config.yaml
num_attention_heads: 3
vocab_size: 1024
norm_place: "pre"
norm_eps: 1e-06
init: "normal"
beta1: 0.9
max_grad_norm: 1.0
warmup_steps: 236
max_seq_len: 512
train_tokens: 925300000
Each number is 128 + 32 x the weight over the matrix's rms, rounded and kept within 0 to 255. Layers, rows and columns count from 0. Numbers have three digits each.

# q: layer 23 attention query, 384x256, rms 0.0642, rows 229-255, columns 192-255
# k: layer 23 attention key, 384x256, rms 0.0642, rows 229-255, columns 192-255
# v: layer 23 attention value, 384x256, rms 0.0584, rows 128-200, columns 192-255
# o: layer 23 attention output (transposed), 384x256, rms 0.0591, rows 128-200, columns 192-255
q229:163133100139071113094120163110131130096189132094088164089131110142100098104056126163190096135107128163126097138175173128187135095142169128084164120104084113104144175126108151118090118150093164
k229:142199135185118167117133148149119174101160125102072123144119100105158100137136099137191093079122141204112078133152137171088116104122131087148095163091111083119192139124114108143095177158071088
q230:133117108104115151186197167117128122099082183133096075138191145130155062198154113184152093109117136080136099109135102110089185091147104120113113183080101115122127066120161079120137117095175090
k230:102137127088112107142145169073147098138171152169123118141146153122149101163201185136092110115140124122169143143170147111098195124081059092102149128076094127109069132128128140097140154180124138
q231:067126144149124142152076191074155110153152145103113074125091057122155154111125115132122130090163161113145132090165135166070095143136085147177110118185101117182161123082134078136078117094093151
k231:070100119169010208083121087114152127092135142161130132131173133138174134168057095131138098106084162141173126133131124121171108115093109054113094103079141162225187133129227147178102158037140139
q232:057159096126159152115083092147098128173131104146116083085167174205042111135113137106117092155139114057101127218151084097177147189143113136123129099101088104170092143096076198161114120112148065
k232:117127124095178210026077145092110137142100097191137086109154164162133142149153145172149094116127128171141151116131084100140188131122124149100113135162093139128103153124058138101136135145130110
q233:126145141044134088091153156163139176137100105125126083104214153139202123135095160201115121149103107035120160064170144110152083079119134134109110105136126118113095106112181175082178166107110169
k233:211148142053060087145151080112128134111125164084168163125112163157080145160147141160133093152140189124102231094158121089190102127130068121113106169105149100072136083178153188143131170080128149
q234:120131121143184091138090143112047124064132141075083109109069115151127078111098128103165113090092246141131145154125122178172178115090125085149072163116115120107113068119134142136136156149108154
k234:123135120126138089131081149127141152158078151170140081101135120082151136099151137180099100150124126186117113121187161141121141065150133146157135086092157096081142178153123195152122092129099123
q235:079108102176156131102116114119165135136162139148145108124107070173123137086128128232197118100103124138150137129102174100099149094138093158088096134097172152125100115151148133143177104116147101
k235:136166136161120170133146177174127090120146089139153136123150082128107129127165150189173068157096179209169108097111086124106087110097119165083119130138077140138086107127079100107118181166126138
q236:127074113165125146166127129119121176118085120083086137124188146086167164119095101093157142166187101078139082138112079176172089082180104125139110111097087138140100094121118135019177171117101135
k236:119111119164150158087169117157070111103121154072112109129137147115138173132140104118102122111158139104121128133104158128143106097152100119104091121089082123157137197110076089111125118144158163
q237:124135176209109180103127144110117171089131124149109166097130206154118166073167115136113137075114130101146124120116143114146106110152149144127164119143172205182129177157049143086118151130126184
k237:182112139127157148111100112089114116167190071076096091087113154121078121065134154120140146040088144078116178130105116111156090122083137118163087112161134163162145158116151045133136115172142136
q238:033082107124096032126070133139105121176187112206159139109120187139189165151103150134157110125096057133114152207165140143137089143078130115150136189135137103111151114164114068126202063100135075
k238:093085131122064101108143091154109108163179153103166090095138118117115185143209133126116110096066123181068156149086129151120115089115094184119157113151130082067142148097123096100125153115142102
q239:167168128157068171063142137127126148139127132110192135099201122158145120102075139133141112061157148115199114149116105101091113085129063143160161111133121157161118143134083135099114108141114144
k239:125147131094057097160119118113149108099108133019100141147155104132103146183149158146138142146152112142096121123085166149152159121124154132128157106104182194082161121098130137077121070133122151
q240:080097169146161167110106138137103149131139107176125116127125132160155158117087129159164139067127093116118141082111148119089190149141136182094176171138119133125076089092169140115159152173166121
k240:101185144130096152135130094131156130111157139116127143174109062073094118126137117194172158117098083171108116180178158162137116076036110170098131114130189128103118155113135093152146126138157185
q241:129096181162149091139124150185116079146211091161095139143118161073153064106128099126166166154143123134117149111095127096110110093081153120160128180178129151140167128060135143075112153126090083
k241:079176179144163088067078085170167097145133120117084129102163135058172147130077072118130091158109212160160137172084188094144115098058150095126064123159137107184147120140124060160161140129109122
q242:088162122118062112126133119146158137122140123163149140086176120122134068177127115114146159073122147116078140124167111149137092129097149179051156055149152106137115131108101143136146173116058121
k242:130137130074128199112156136107129150148126121154143117088168185148141096131126157100170133113074174093059189133127152171101171176092144167108139121130200136119190140137124150144139133139071096
q243:085175144063161171134125125180131120129086181092085044047136133178132080127160131099124122148177197090133107093125159094147080135159113123129093116063129143160132073080106115131160146097069144
k243:113096186000132163162090169117092079146132135156086082095142179123129161094150075130146051114130140139119078103146163123173136076155113080119120112128154117173158208128110127135128123114078129
q244:097075132066110110135204138120091101128122151083109137155142139139146142193160114082086179141147198150135087205158138134128110138097115117134104161108088146113097185138062182069101104123145122
k244:150081131136131096151164137157095059181132142101171125098185153145133108078153083117121123142129149116139140138159124116221097123126081118144097102146145065147119074093081178134109069137138132
q245:162143083106087067147120141123086113151119165117193097097138128142149101161193134042114131084088152136106093133059108134113084174199144154049157123178113131117191134161148134115074079072074128
k245:094105140110110136142130169084120113138129101139123093092179098185175183124185123102153115119097045124147157143118072126164129203144097093118063108095101150145161126095106142141119143074127128
q246:058154121092100099101107190121113125099134131116186088118176181118121069137167142201107158186159116118177108131159106106075099123116077081136138132124095110192089125162119131129069188087130144
k246:127137117173146024136133111096078170144119178115118086129182177106109135067134169197161087050131165146128166110151123113143157207124089087155185098100124100113176113135087082156094159149126142
q247:183127148145191152087111161159083172129090125183188150146154059140094046147162128189152102167109116107138058159187127134110155156066179101097086155081069096150092114156135174122184196142148095
k247:166153079133150089153117130146108129141154124201153106152159081167111060134148140148104084089149091107120097169134146111134129139026110079139185190121123096134119146154128161079168138145120141
q248:124181116156159082093153177205149168147095148134125085129085181142128129106108082118163161193165107182101078099067082150077103158154189103154075150175144157156117170087057117123149168123094098
k248:177144118134147136118047156102114069138114169134131147144094145143112124144101092113113149105114137144107183116158059115118098107136139083175181142172200127146100154128030082129118129146081069
q249:154122099094150095125156135172151106102070091096157143154134108165149078110106091158125112186068123190090107113183119165124127179110135153151137093129119092070163105102109075131142186145080107
k249:098161106115072109076154145133129090108132084129179138097047098167166158129141084136096069146152056148072102150111150140131128120143172080122169088094170091118063122112115166064145163099124126
q250:143200139115145114137137087155170130111148168132124142102183130122162074112084150115174119159147157099156116108115150075105123121147148193099124141077131143135083158113152129131122105125140159
k250:134187140121145122132125091210135084132137081099160141122128122107162135157114155088210101131094158108070143115041141083112098136077154188126146111153163042140115105110136180085123144148119152
q251:113151128092116158147118143124116083143132111156151151167130173144113110173187163180142081089103128104113115152119080108078077138094170142141103131111145069114180139075145199111107162044104065
k251:174133101105124121131108075057162109156112170138101198112194162157160108179215176112106091099151177121146144154096122071161132132071162125085170099078082137108134156088136138178176187098073138
q252:141084119107105108120099150145091174127086086201140134147028092136140103166102135090109168074115098123069135155167094122161099107180166079090138084190156121164180099158097158165091076126143107
k252:100099138113094110126148156154115175121175094184129078118076162151106134162113100084165154196100115080143151100152132149172101133066097093152123121135145173118181095165116085170131120082154100
q253:147094156112134107128084125112134109130132085090158232094174142136136133123119211176105112084117102162156151171085143138179160134123096129146100139153130143149171173090116177138071161125114149
k253:059153158158095092170121125118101128113172170116157135096121147073075133127151165106123122125146100159107215097107128159127126129149149124094125117098178139104190136055185135165105078108126117
q254:132134137158137149167076061150106117096127129103127105140167118137099141148166126147127151098100144115070066167118146127103138140162074063119153141114134140100122149148053176150018124125142152
k254:172204135172209163127114168123105131158103183102087134114095176129125164206121094124107172104154145109113130111159170117123128119095109163092148115161080148135124147125081134120141178122100145
q255:128172134145186097094078125103160142098126169129161111143129178151138138148193161143172131166163119064138118128194089136051123094113141121136136131145084143121162173153082114168164133157077112
k255:130164089110103107136139152075098160145110087158116146125190174143121181148150148147120192115111141121095138150131118165136138164147138114146165109114094129136125107134104127143165105072108076
v128:143095140097115158111114090109107136172135151133150078140146153094172114124103169149129132146174127136085104118168183167091213108080133188070128122140164097142132135153089084111172082115142160
o128:138154169174152149120142180164156098127103119116108112063135142127073099165169155124160171147101108139097140145092097106115078167136100129177164108119109167088135141112144121120091094167127133
v129:186128162107100046152184157130145074092121137172135134135113114159155161127121136101103128122122152106184096142121133096178178103119102147107125089177112130132126138131130144112127168183117179
o129:149175111086162178071110150122171086094117175151063116110126143121108114187186080131135130146110144125114164143106138143113105160135155099114095170103126128111177071112125117130139176080139116
v130:079080140109096064114117160109130151149125133129117104170145111102150192141152155181038240109151119173154134122126091137079157130144121102139124198070195157090188103083177179124122194152115120
o130:206160082086152097157160133102078103098111071143160159130139135084088068132128146121138114145071126137100153117128151125098107128107087165128151144103098117162121116113098068131110125154122103
v131:122106157101155124131056095059141106122148165152111120153137120087103112151119147085108095102157144162179157197155085099154101141129128104076149060121195156129135116106105052147161134115126128
o131:092199106127141145111137130174137124119176175127109126186108106136136157087140115142122116155055145103110142119132106138048151161117071160230094130132117177076187075118154182128129141140093143
v132:136136177134128155109165146138122087085101127166150151054141106076133111103110103115055184121116163117116068138073097120130105107139159118178112167142176134138131124158157125150129194087101115
o132:155088135164107088110123116172103128111130154106066106141105142170125152138137130137175138113102135095148156146152138162111126151127153133057100140127101134096136085097097133096150132130085136
v133:137192155104100131124062112174123104206172119080141155106089160155161156121179150121128095131144090091105092120128123103124107175089124110094069058105104095125115141113199138162150076136158090
o133:110120150151120138130141138092149183092111187119108128158206138111108148140133148212115136139157145140092136069133168156127134092121133128144180178126102144175116143168100094126123106071152178
v134:147149039141174131189137116134103127140152104115149092114111098148172109081102115108140133107123144167143175088132152155193081141119122144154133134101112176179064122144081088101128147098086092
o134:148150169109120132149138135101106131159172150127114192110136138152097098157146128125133094158111138105136107131168117133091217109143119109155123102096134157114112075061174109119159184122167175
v135:171066087073174161163076114108119078126168127130146097127171134107133143130142134107128121120115114121087196130077100112179181110130125103136152144091074130119171189163141161137166168101013096
o135:098092158146138112094172142122103145103111141116106090139118163184162113150146113133082112146151157127112092146111169137083106101117154125182099153148187138072117107109152112137113038124170137
v136:171088084171145085231096112144138177076129191174114136091113135110164158127091091116096067073126127090142125129044108110108114187087148109093140116117095170128153138120135157132146117129069194
o136:109138133105146166089141090113120156155103107117163198161085100132120127142167132110142160193133145165108099148145130154147155159119120089145166102196178109111152110114143168134056141143217100
v137:097075110129116132096123191182185116137099116132121111077123122104186165137089138223165133111153150149138106094131143144193124170126133143116113092120129144109166097118128127151103143138169193
o137:170154077079140135161113113078164111081113105163139160131148176116120125174183125109142176149135116139126128194111120124087125086167098179131105169140140113136108163160099096149127126135141094
v138:122097165183148142119094080129121154080107113139092147140145090137132091105169089131170125196118099148152155160109103164146141069127160131147108125204121156152201172139153075146096096143100158
o138:100148043099097116180117168101117103178090138166175148120117159108107195110111087134134088098173187149127091117156165097125115151092084135151154158118169114114114173062081163070117114100143145
v139:137150146155056167093115149115132172170188088146077100098160082150067190117143121128067142135145126090154174121113059109140125134070077123162089115101031133092161126161162116121110170093164106
o139:106136148156179056123070149091101075095136126168142110195142142115153109102139150119126107161127198196118089100151193171127113085110130138093145156183128140136088140154063130172135145188079088
v140:155133072115130122097090067082109123114116156128101135150139108130141100044153103096118179108141111076129088156107149155164110119148172101090105100112084112131058083121151094108151107083113117
o140:132128194128158105095174104115098078125200126122129103121140128145159160136099202182136150152113116188089206070163101136110180170152097132121125158126136188149148136098111094120119147145115166
v141:099084086110125165113153146146128067049183115121086092127072130114129153127123082079124139065149152103161084138100103154123108147189098054098136146098097159099088172154138125146169217075140101
o141:133163145155131144155100126114120189138114151164108137106115136173167108058134172116100158183122140170131178122131111152143160092169126159142139132112103091108165081116185140132111120157100128
v142:140082138115153106047096118130140102141132066112137093130111124142130117113170172096141181139209154008147139153177153138155075162141063132151162073115138176100113095146177111138124113128136117
o142:090094182120153166134136081102109096127158167130154136131177060157165106116070131060103109164099131194174115133117143087119148090152142141078150128142164111121107216162145111112132134147106096
v143:110148137154122115143085059156161090095124188100161130110142149135117149070122120151099105165075132122104158086121161154089128077174123167075103060094159132090140093156127105126088111128135116
o143:107127137126179186116172186122134145153118128086071098108113110144159122194154064111173127083132164153179112150128163117163133130102143121178172139148072113106071147137167163130149140093169127
v144:147139117145119201108199160132062136050138132170137147098122120156138140153129096051116090098159122130093152141089154119152182140109148121083149178164178139107165176141122157096143128085166108
o144:130083074117088116126096129080128089176132104119103140141140087160103155143143093166141132096114115064117166138117117154165114090145153124151091111088116074136150141124141112165166121163082194
v145:185138170126113174141108108114119113202107125177119073095088119081073131084100108143108103105159185097133120116136091164110159138122118136115148107076095152109084111138090183123155194102147175
o145:166100148107136099083122122116110144115111164148112137128087098182173117111181141113149165130083093164137152122127196134129095158133073119112126136164184108103166097131148149093144116136128118
v146:172147138104093076115150144133145073106119178156120149069159112130119120138178109141106147125090134084115113107098137117089133099145115137100145160139072148117157126106136080126091144118120157
o146:156103095133126160080149088194147145136135126096134035145063156149136159154112126123155138082172116150100183175127112169134141103112159089108120173076116171121121171192186143155125127137179105
v147:067123147151153132141162114132145116149134071144114121134175136129107105128175131112146098142129085201127163088202106134115110117152133163140092107109125110093107091053143122100056157165164133
o147:168175168101066154160124174117105142084124136127147142127133158130122135160135089142103105100133138104122082133070154134130153117128120099190176172130209181056155126165127138154159155150125139
v148:100156103166154112154094126121095145150100076105170071170090147141105124079140088122125097127096123120114182088138180129140159147123062109094068135141156132107175085152128166083084149135129180
o148:217088187063117163091131083117159171161138133142119176119146104086089139150104162099129128101162136092133078153068142134082135188116139099185156102164091163119113116088122134148145131093142120
v149:107135096071140115093137181135151130169084104124133082131116079153093133122123124170162110144158114102121129133152183108090102088067096139086079152128080135091153108133133136043124186127197110
o149:185175162146123147150107118125142167095113071175113169113162180120124108149159130092184143107132133113115151116125080136137147133136117123105153134123139134129145104135168116182134176100142152
v150:102161091076137163124138146099123141164087135104148090127153144100146111133190134149145177112126065081155162078111115115132090131072157109137101143106127133178097101105132142136176164109147137
o150:163145085131159142108139113115131100081126110107101117137141134157121145143108173141126067145108142126160135154142118112101120186151105133144148134124057197114122108146122082130108108118150140
v151:192084101160112110126086132127156098120097109122119146117152077152215111150123121063090156153129125137160105079131172133097109158138120121135147074105068164128104116139056138146150161148170168
o151:135138085086148150136146147137140114113122129104106135113128176165097117177210169124137154120153112112138152128122113120110164103153168074179128108133146123167143183162152120105106157133104101
v152:175146209125131133105124131067103149081132149110118190184128172180132130114062035156190072166147127146114147136131111051130153088139149120178142174141138152090118156141097049174112079131097182
o152:071112103135135132165112159112132127153136157063132125087111094111082137119112166112116084151074134074077138068113108194150106141154151130135081082112166119147110139140089106063140195101120138
v153:118123106136173133118166086138154126166141086127137101150145107090105138117197149132141109128160130146147103138174122131172119160103130115226165238108180168107076162092153179136144154155160166
o153:135156139108085090109100163153117160125141145156133110153071110197130119097051138162118142098076087131130116149082122161119131170122078188055128118151162084119109160160110114105065126126157093
v154:092126086132104130132157143107137128125161147133156083140127116157133159120126142127146103092135155102096096143017147142164149155146135134118079131127155134168111150124142090132130084071097108
o154:110152126150127213078156132081086133131121101124061156122092164169111110132080152120110156144111114156147125146131111138155141105111147118097158144107129145091184134142102161136140128126149162
v155:127138099112163158153145101120146113151185137103132032104101152124117174122142164085157100157121123117064186103194125128189183100135087160146147063114129166188143101116118071061165109149113096
o155:080093122182126116077107129147107108144102110091115122122159178142194099080100147145119124153100119107195114166105146122096072135123175206136144154158139113046123114103103125192123137108096145
v156:140093125117100160119118155147153127106093136143057158154182155067147101149142129085088102154123117161127155073157166158114128099126179162136148094187129095114131132151134120119166132130155119
o156:134159089179105123100120151164074129115087108131168098134130068184102106144153105172125093106135129088184129146161097102177161148178126083122120112119133158088120148110126140160113107178109151
v157:124127122136136126110162057077113134107140128083164157117123168106131116120129101122152064153128170156118089165091127186164185158081138124117108109106112165134035086163070152123117121117088148
o157:148133117130137104120085214173109123135082191132188125126091102120131117112142123128093202135064106123196142148139095132140116127111138176156152170105134105080133124076089173138098164148179154
v158:080126098073099084077092111117078101174111103147102156065093134072159128085177113079074140108160093071129180139139101080174133050094150095142139092096109131131201156120177110133140127126166093
o158:136163159146115123140189161119154087113125111082146118113187131154156104111129150145174090139144165120097158069103131168119115180174104120093152156156123137139099112135103100160104101084075091
v159:112098106076169163155171126149115087126093106139129126175088169068127077145153119079158163179105138113179132167100100143111185126171104164119125076202120200135129136060164196132088099134140106
o159:125105147169153116141078121089118131103106148132147150136121121126122177188138148206125069082110086170128104122101133143174091110121132113142154205128127081080149076153097164142099085077144127
v160:078075097092048152141174156118097049135126108139110094162158140093074129107109165128070158106175162151146082151177151205157089116207135150086127170164181163122141112124126138098125090105104037
o160:091136137151184090111128121135098165165138121152115124103068070148151143129144103107155135137096048138153158108137151102112137165127085180108078102125075142107085129115093179102196144103114218
v161:163119148173106141093117137112169111109110109150139225148148062128089103149132116110144116133086096087152146163085134162146080154092141158106124129108096184129086155174141126157155191089152116
o161:122137167058130136130136114154156147137163163135113054107116163156125081157129183113099122117119168143160115168168052100085133117135081152107153105115125083116155126096119127131112092226136094
v162:167102185144130126134085125105051103102090135110136122165099113128091150102137152175165110092087081117123185175125169081086139146113132119146164100136137149143154166088030118156132179108156158
o162:092133109109118170149188150113201191152179162081135135084126168150136081166093185130082159106125145122125098101135152153150129115106128173115111115062161095154107082113205117106133109144130080
v163:171091139124128124122107099125139152103130140210122174195133164167057156077118128118094221152158093128126110110172116166103158120168095122140126113106153141181160141116154106097196149068129092
o163:136159125154126078096135186102126090090139129109129097072115097121177118178111192136123088101041144098125144134136135082144075104115154140100148144119114091097153164145113137160109147170127096
v164:103121122145117152054128100131173136089099130103117180084158171151111080139127116137153102190137217208146156184089090130113132133051146097048190153117111103151147151174153070093130154093100145
o164:118140122108132093159090130115170127144157144161111129111146083100165181124142094101093096097119008103147136163164137127126084135197173167176110132124147199120143123122118152137130160105134141
v165:161141133099070104113131069127106115133091111171116118106112132071151171187095089136148109107132091099169072163094148199136140151140171116075101108183124161098192107175118141107085176114108144
o165:099095113153115132207112144094180104152078064117176173165119122133074074072149144064156166111168131149143124059219128128109151129131122109143157113092122094149107154161113201138126152095115109
v166:105163056130103142095089136151139163141161090046090145086091102132098133122111176130103147114145124127178149092098132137144140113133101086098147152082141166148147130134160117152114165147141123
o166:136074120129175141156084093123203151090146148168107116092149106133180168149118135146125068143077136117129137117170152105089151130093127200170149117159116135152066124144082162082131088081123170
v167:108094090126136169132100172150077153075125060080135072064133134146129135178159099146142102110122156170131144148115157172168170063113087116150148161080121122148158150135120117132124128099111042
o167:145140125143098102151128089132113155143122159164122161102078099067189115129098157102089151135089128125137103096164172152074129130100192171051120111153150166109079117091073140161125150171147178
v168:150117116172096140146146115168155120141052198169176188173146127142102141151074126179105133093151166170112098105171145143159098142174148166122140189097164165118092146036127106086094162121092152
o168:142106139058163081127100148116135134148126121054120147114083105115143131087155123088121138132099139146196164139117086067165091113142126116108119150127183138121133107184076130147161163122145136
v169:135058135153096180170074140106121119164126116092113079104094126141112085099191140080143155137144156120082166145138119152100130137122107142127116172156163145131083076108148084090131087126167100
o169:110123100142151128112161092091136128141150165108122163108157183128140192147054149149144140156152067122125124159093153166145178112133120102118126138154152115119135209095133145159108124166122186
v170:148141158128200176111128104127167151092101138168164073131147117112166170108161155113117109084112133127105178123121109105122123092169157075080120088163138119043164213127114153214171112175124193
o170:080136104081065141181126116115100121120100105145088080125147147164081097156067116153111118136122178103203100118128119105174127110072143173168145147068131121131178089111090136124103138125129047
v171:134105111145099078116131160143114105164160133139141142098131112107131157070112174123119143159122170159109113145103117173163086139172111082108106137113084118080196134120087183093153154121220134
o171:127126142096161153128138153157183112093100136116118160198143179131151105114130112115134078100108107118157120148167109076125189101130156141136108110114137150145116094121145064165117119181054099
v172:118083148125090108110053127114115190138136136134129174149067115119118106067150074127081124147137079070123161111122080165105144160112154104139120090145118205086127109131156133101073127104155097
o172:138125155127158134110184134087119119170163131156124108130131126105133100125141118136178138136110147138088139142142118147169123103146086089094176145093153098122133129135121132136086111097116108
v173:080173097130139113128066106143137105124151132085136132149158148131132141158099186121100134118117107175119121101152183081108126099148116107138151137104161179123088070142141133117147150124146184
o173:194108163079110129088164127098120090166128132119142091102053129133123112130105146146114166158103103151126153094129064173190099110127147164167087130119117181132139156132110077152154147114136153
v174:150156116137164162094141154122164179091101125138147067123123152101133147136140078183113121131133171150102156108152089122081139110094126116088086149168152100138153148129091092199169115127064104
o174:169105129101110158109141169147072096126135131113063176139141051156062131078097153121147191099103142090129147152147109141178079173099130125100114118125104164125116070153168127126068118122101184
v175:163119120152184149113119125126094146100104115131164157155119111138115094115169237167118153169123098127049191100143134126091129147185119089168157126173135137111205141174208131158103114146096142
o175:094077190132093150125099125149144115115200139118113072111140141130105107129075091123132117122116129107178087115123128086147094121060135138123126173105081097121108141131093074108139108102147110
v176:107093032123127145096174166116107133101129179108083118135165121124034149117117186151125178114138103162144127145145180124175133093135142126184152179118131088153060099129106141133139142110089177
o176:179153096086171225224113158083148114115119068098142095121161125160168191063082118147116091114143079096097133132129034097129113151051100154104165099118157155133184142126155085092119143162106123
v177:150114129133103183110229030161131135140187112116134109169128115123164095191199140125153071083135097147120103144124130107145141087163165179131149181162148138121132116140173083077105135118108143
o177:113198147150093159187072169103139140093064148143186147120155137156092163084105098208162123151112170141142142141165156130122136151148119125126110104144107123110093158086172118154178150122135137
v178:124149092084100123142161139150114121187138135155144163127094117119117143108153129123170157154100127113116072089139114149168118126117145116153151129153171180208109116151070172073137167160144166
o178:142166135204158139154148142080092118106157145082130145152136138133127135113153095163156128125142117111174144196156130122112151102143164147113111130153129123090124070141149091095119154120155097
v179:134190120133133115164110153098164162095094157110097044121112113131096105136095097111188125170129155193127160078140138120116109096170102169072122135137122111075172134103041119121181130133171169
o179:124066130164125109085090055088081082169090119136098169146090158161125120154138098125147061129147085110103153191101135130150134206157143119177141108108156167088117082139111138128134151139130135
v180:131135140144148114183168131119112150108092115127145122204146059087113170111172113093108137115186107107157095151199167119130112117137191113121153165170121119117118099199123092146180119113183083
o180:118113091106085110053107123142112103155159157155128115133072164135149103178127130152180129143081159193104137064123154094157110126142074116081095089082132145159103114112113113152135123144068140
v181:104084146150116142138136119111112067138162113133172082162150178117101075120150074126129172124110110114104119137145126129129071118126157120097111140116184150134132087084152199167153125148097108
o181:130148135095112152108165172136097119126071152078151184123106095150122123170158169068147148149185126134119124164150136139117127117147118141144076059114101098134099116104111100091127134125110150
v182:181108153159107136154093120162118163115125113132193155164138111138132104113074152065065125136146109094132103155065101123132056154118070151142174092140101145108159106109147128133122206122106201
o182:099114159087111119107086117129181119139151149099105166156139164106026132121151097148181109122075144168132111083176134109164167119136153100147104142121137114140158167201140092112141130072203085
v183:204132119150116176117167102108143066132043141142098148168208098117117197187057166137169149166170092154177102131108095095098133127111135158148182122129188175121072124114167116113167100162085106
o183:139161119135145105143106191112105174084125130073118071090076145122133112149148172073113101138088110165139134164170075149188117091079091123146134155173113099068181159116115152112091138099153155
v184:130127146127146088155095201156142141184127093142093186113158149122142118129145182151137093151159081167144123132128142118128121127150111139058170189117137166124105139109105167124105205142169168
o184:168167104072090138111089105102157196085139143170135154129126054055127104155152158095138175158172091111185149134116070124113128171109198136159117097135142130164121157146184109141174096183111141
v185:136100175182135175133158087156144178135152107108112152121138090120121106102178143110131157158183097161139118118136117134145123140113159093089138128158179214131144133140158130191173195102103168
o185:103136172119074117157059158152097131189117119158132126143117172145128124123118132161142103100120133121112147134141101098112131136088117141191174139120098117063106144094072109054119106129171126
v186:131163102122135109147131083132104129143178167105121132120138099090079156102122071109145091060115125107136059144085159095182105147164068132083072135136120119115114116165079109096156132144130148
o186:099119119125099152116164155170127099117125108177119152131094180180171151123125140153140208215141130132120165129138155160178175077095182098157103087092121112147191118112156145185137139128175099
v187:144119083152118122054164093097167139092118123081135140172141095144115160169134101137083096174094110160059128195156111118139086132121101117151171180107164117123181126164139105098047136138116170
o187:106143167086131105176151167147170122165118105129126124133141171114155122046100117088149204116109070165165138128100093118133121079165162139094093177090134112154148176129089113119165146099113148
v188:162187173181126159129124079127168142138094067134091188084130161109097127173148106112170146141088160159073141122041132140142085153088136107109135145116162146185138096205135151185184137104124163
o188:142070129108094065088126130106107078163151163081120140168103097138117136150166141110108136114185133150114145178144165106114150070145108097150101160172093134077152132084154131112142136146113114
v189:108121108089116109095151144095150164206142115152089106101097130132124101149143059107141140134100112119179169067105164135180146196151077101187143093144120150131088060137139180141079147178104150
o189:191158121175172120131106090139116135087102124156160129110135121098116118049111165128130099157111138126123097126140094161081154106147087130122101098117113115065127141121119134108121111114150112
v190:078180061133086161182076136137150075126200093113153141146159110093155163136155103109136138111149117103141136179085099072124133106138168095061161169111107159137160110137144113141075138084188185
o190:144167129160202138028155167162126140123133170146110132148092090139186115094101135128138128110124097162112129094141123205163139133093069145180127088106118127145135164121156100107182113126133109
v191:112186189106138001166128117123125123174146210098128091180149110134133144113110225095137121087146090194149129168153125125140132123145075118132162128155082140146120140168105086112134114120155169
o191:170164163101138128049116100129143101139125110175130124099089133070138106171124041156142111190099170159078105110140155130139164125128125140112132102077139159140094089146209105071120118095110166
v192:181119157152087103103172151053121107079163119160084072146108139184074093168098172136135090154125129116101142187152181131169119158108091110108169096155125105118112098134098106183097165156188119
o192:084136146126177109115098121186080075139132089120132109101165209112087126078102120119109184101178119117092124088130125129105191091171111146110100122123108183158155088118117185115130092125076121
v193:147095126088123128133049155141099103210151165148133070088161106144117102108119142149145166102115125105124164155150170199134102124096077126132140196145140137066179110073157132101144110085141066
o193:125110126161157142121185112130166097054102144103076123122081160152128142090102115141131094135112187117110117100131109086135143133109161139109115140138075101135117111158093155113124170164118183
v194:133119095085107143217107105138129131154112158132130117104083103069139081180147162173076166139082127137170163181089087062151127092145123129168180135119177170108111116144152102067167122106157138
o194:155144118123158179117154128110142127144113123129105109169101153159094159123107103110132095116163133135133102124175117171122106117147062095134113138145132106110144072131150153164082118103109147
v195:066066082181172186161115148147148107147125148069130068217136105105091130118139124146115148105136064112076108100154129084144132108165119122155143135123163118135146147139150097180172117064107119
o195:133157094123084085113106116095106136107168142115179107100121205109181114146037148135109160141182142139215141133148121159128106143094111120174156144144142137134089107106103148079149102172116095
v196:112150111094184099111104100157129173116087066088119188177146122148094134120102150136146089122094138087100102152176124145125101116115144175163155086132129173144127151165130087123201132102151119
o196:186130121083079100115128134085120132156188148134147143130167164052139172147214127153106114174151130104164145085121112141092154115127101152091167148129070100148086095116154093115091173180103086
v197:109135130130084063138137082111116142116140120096170155143141069085196088132033112123161126118158187152178139165120128164120101136168118087042143122110113110111149104074120179124159155180116120
o197:113084089091159110164120122167130094158119155159138096120075158153058127142225165143141095133071101166098127086117152055132152146141160122212123102099101166156104132192161104124136081125105121
v198:135132165164139138144130094127124191120144144105094134118137117188142151075169150155138095148170122117167143108156131145135121136160143084133062106107103232086146106187094162093089208171131146
o198:136127090117144124155111109104119064137117122168089123106096149050120125158131149157109202148174116137066149099145176118149163143094130104147126137068113129114115158103124097134164169094140129
v199:121117148156089125098110117098182161131113091128147090145174132138037117094159093155129148180115142116105184116114066154171155145160136118109161100146136172146207123166095136130086122147118176
o199:116128086066207144100168135157119085116128116157121165177138077109101114183050104137174072093113069135129126147163169125064086137117102175118089115127089105139087180153130154119124138118112048
v200:153130103130102124126109207105160094162159114106108143081110141167193112152067111093149093139112082162088101137172146165119135113135120138083136149084195128106106121128162131073139147073089115
o200:111159166146151133088088091099090172115108150140134177144125110087160139057159102142111124127136119102149169148132110090179074136108146112129133079128098106130083135106070136138157106148167164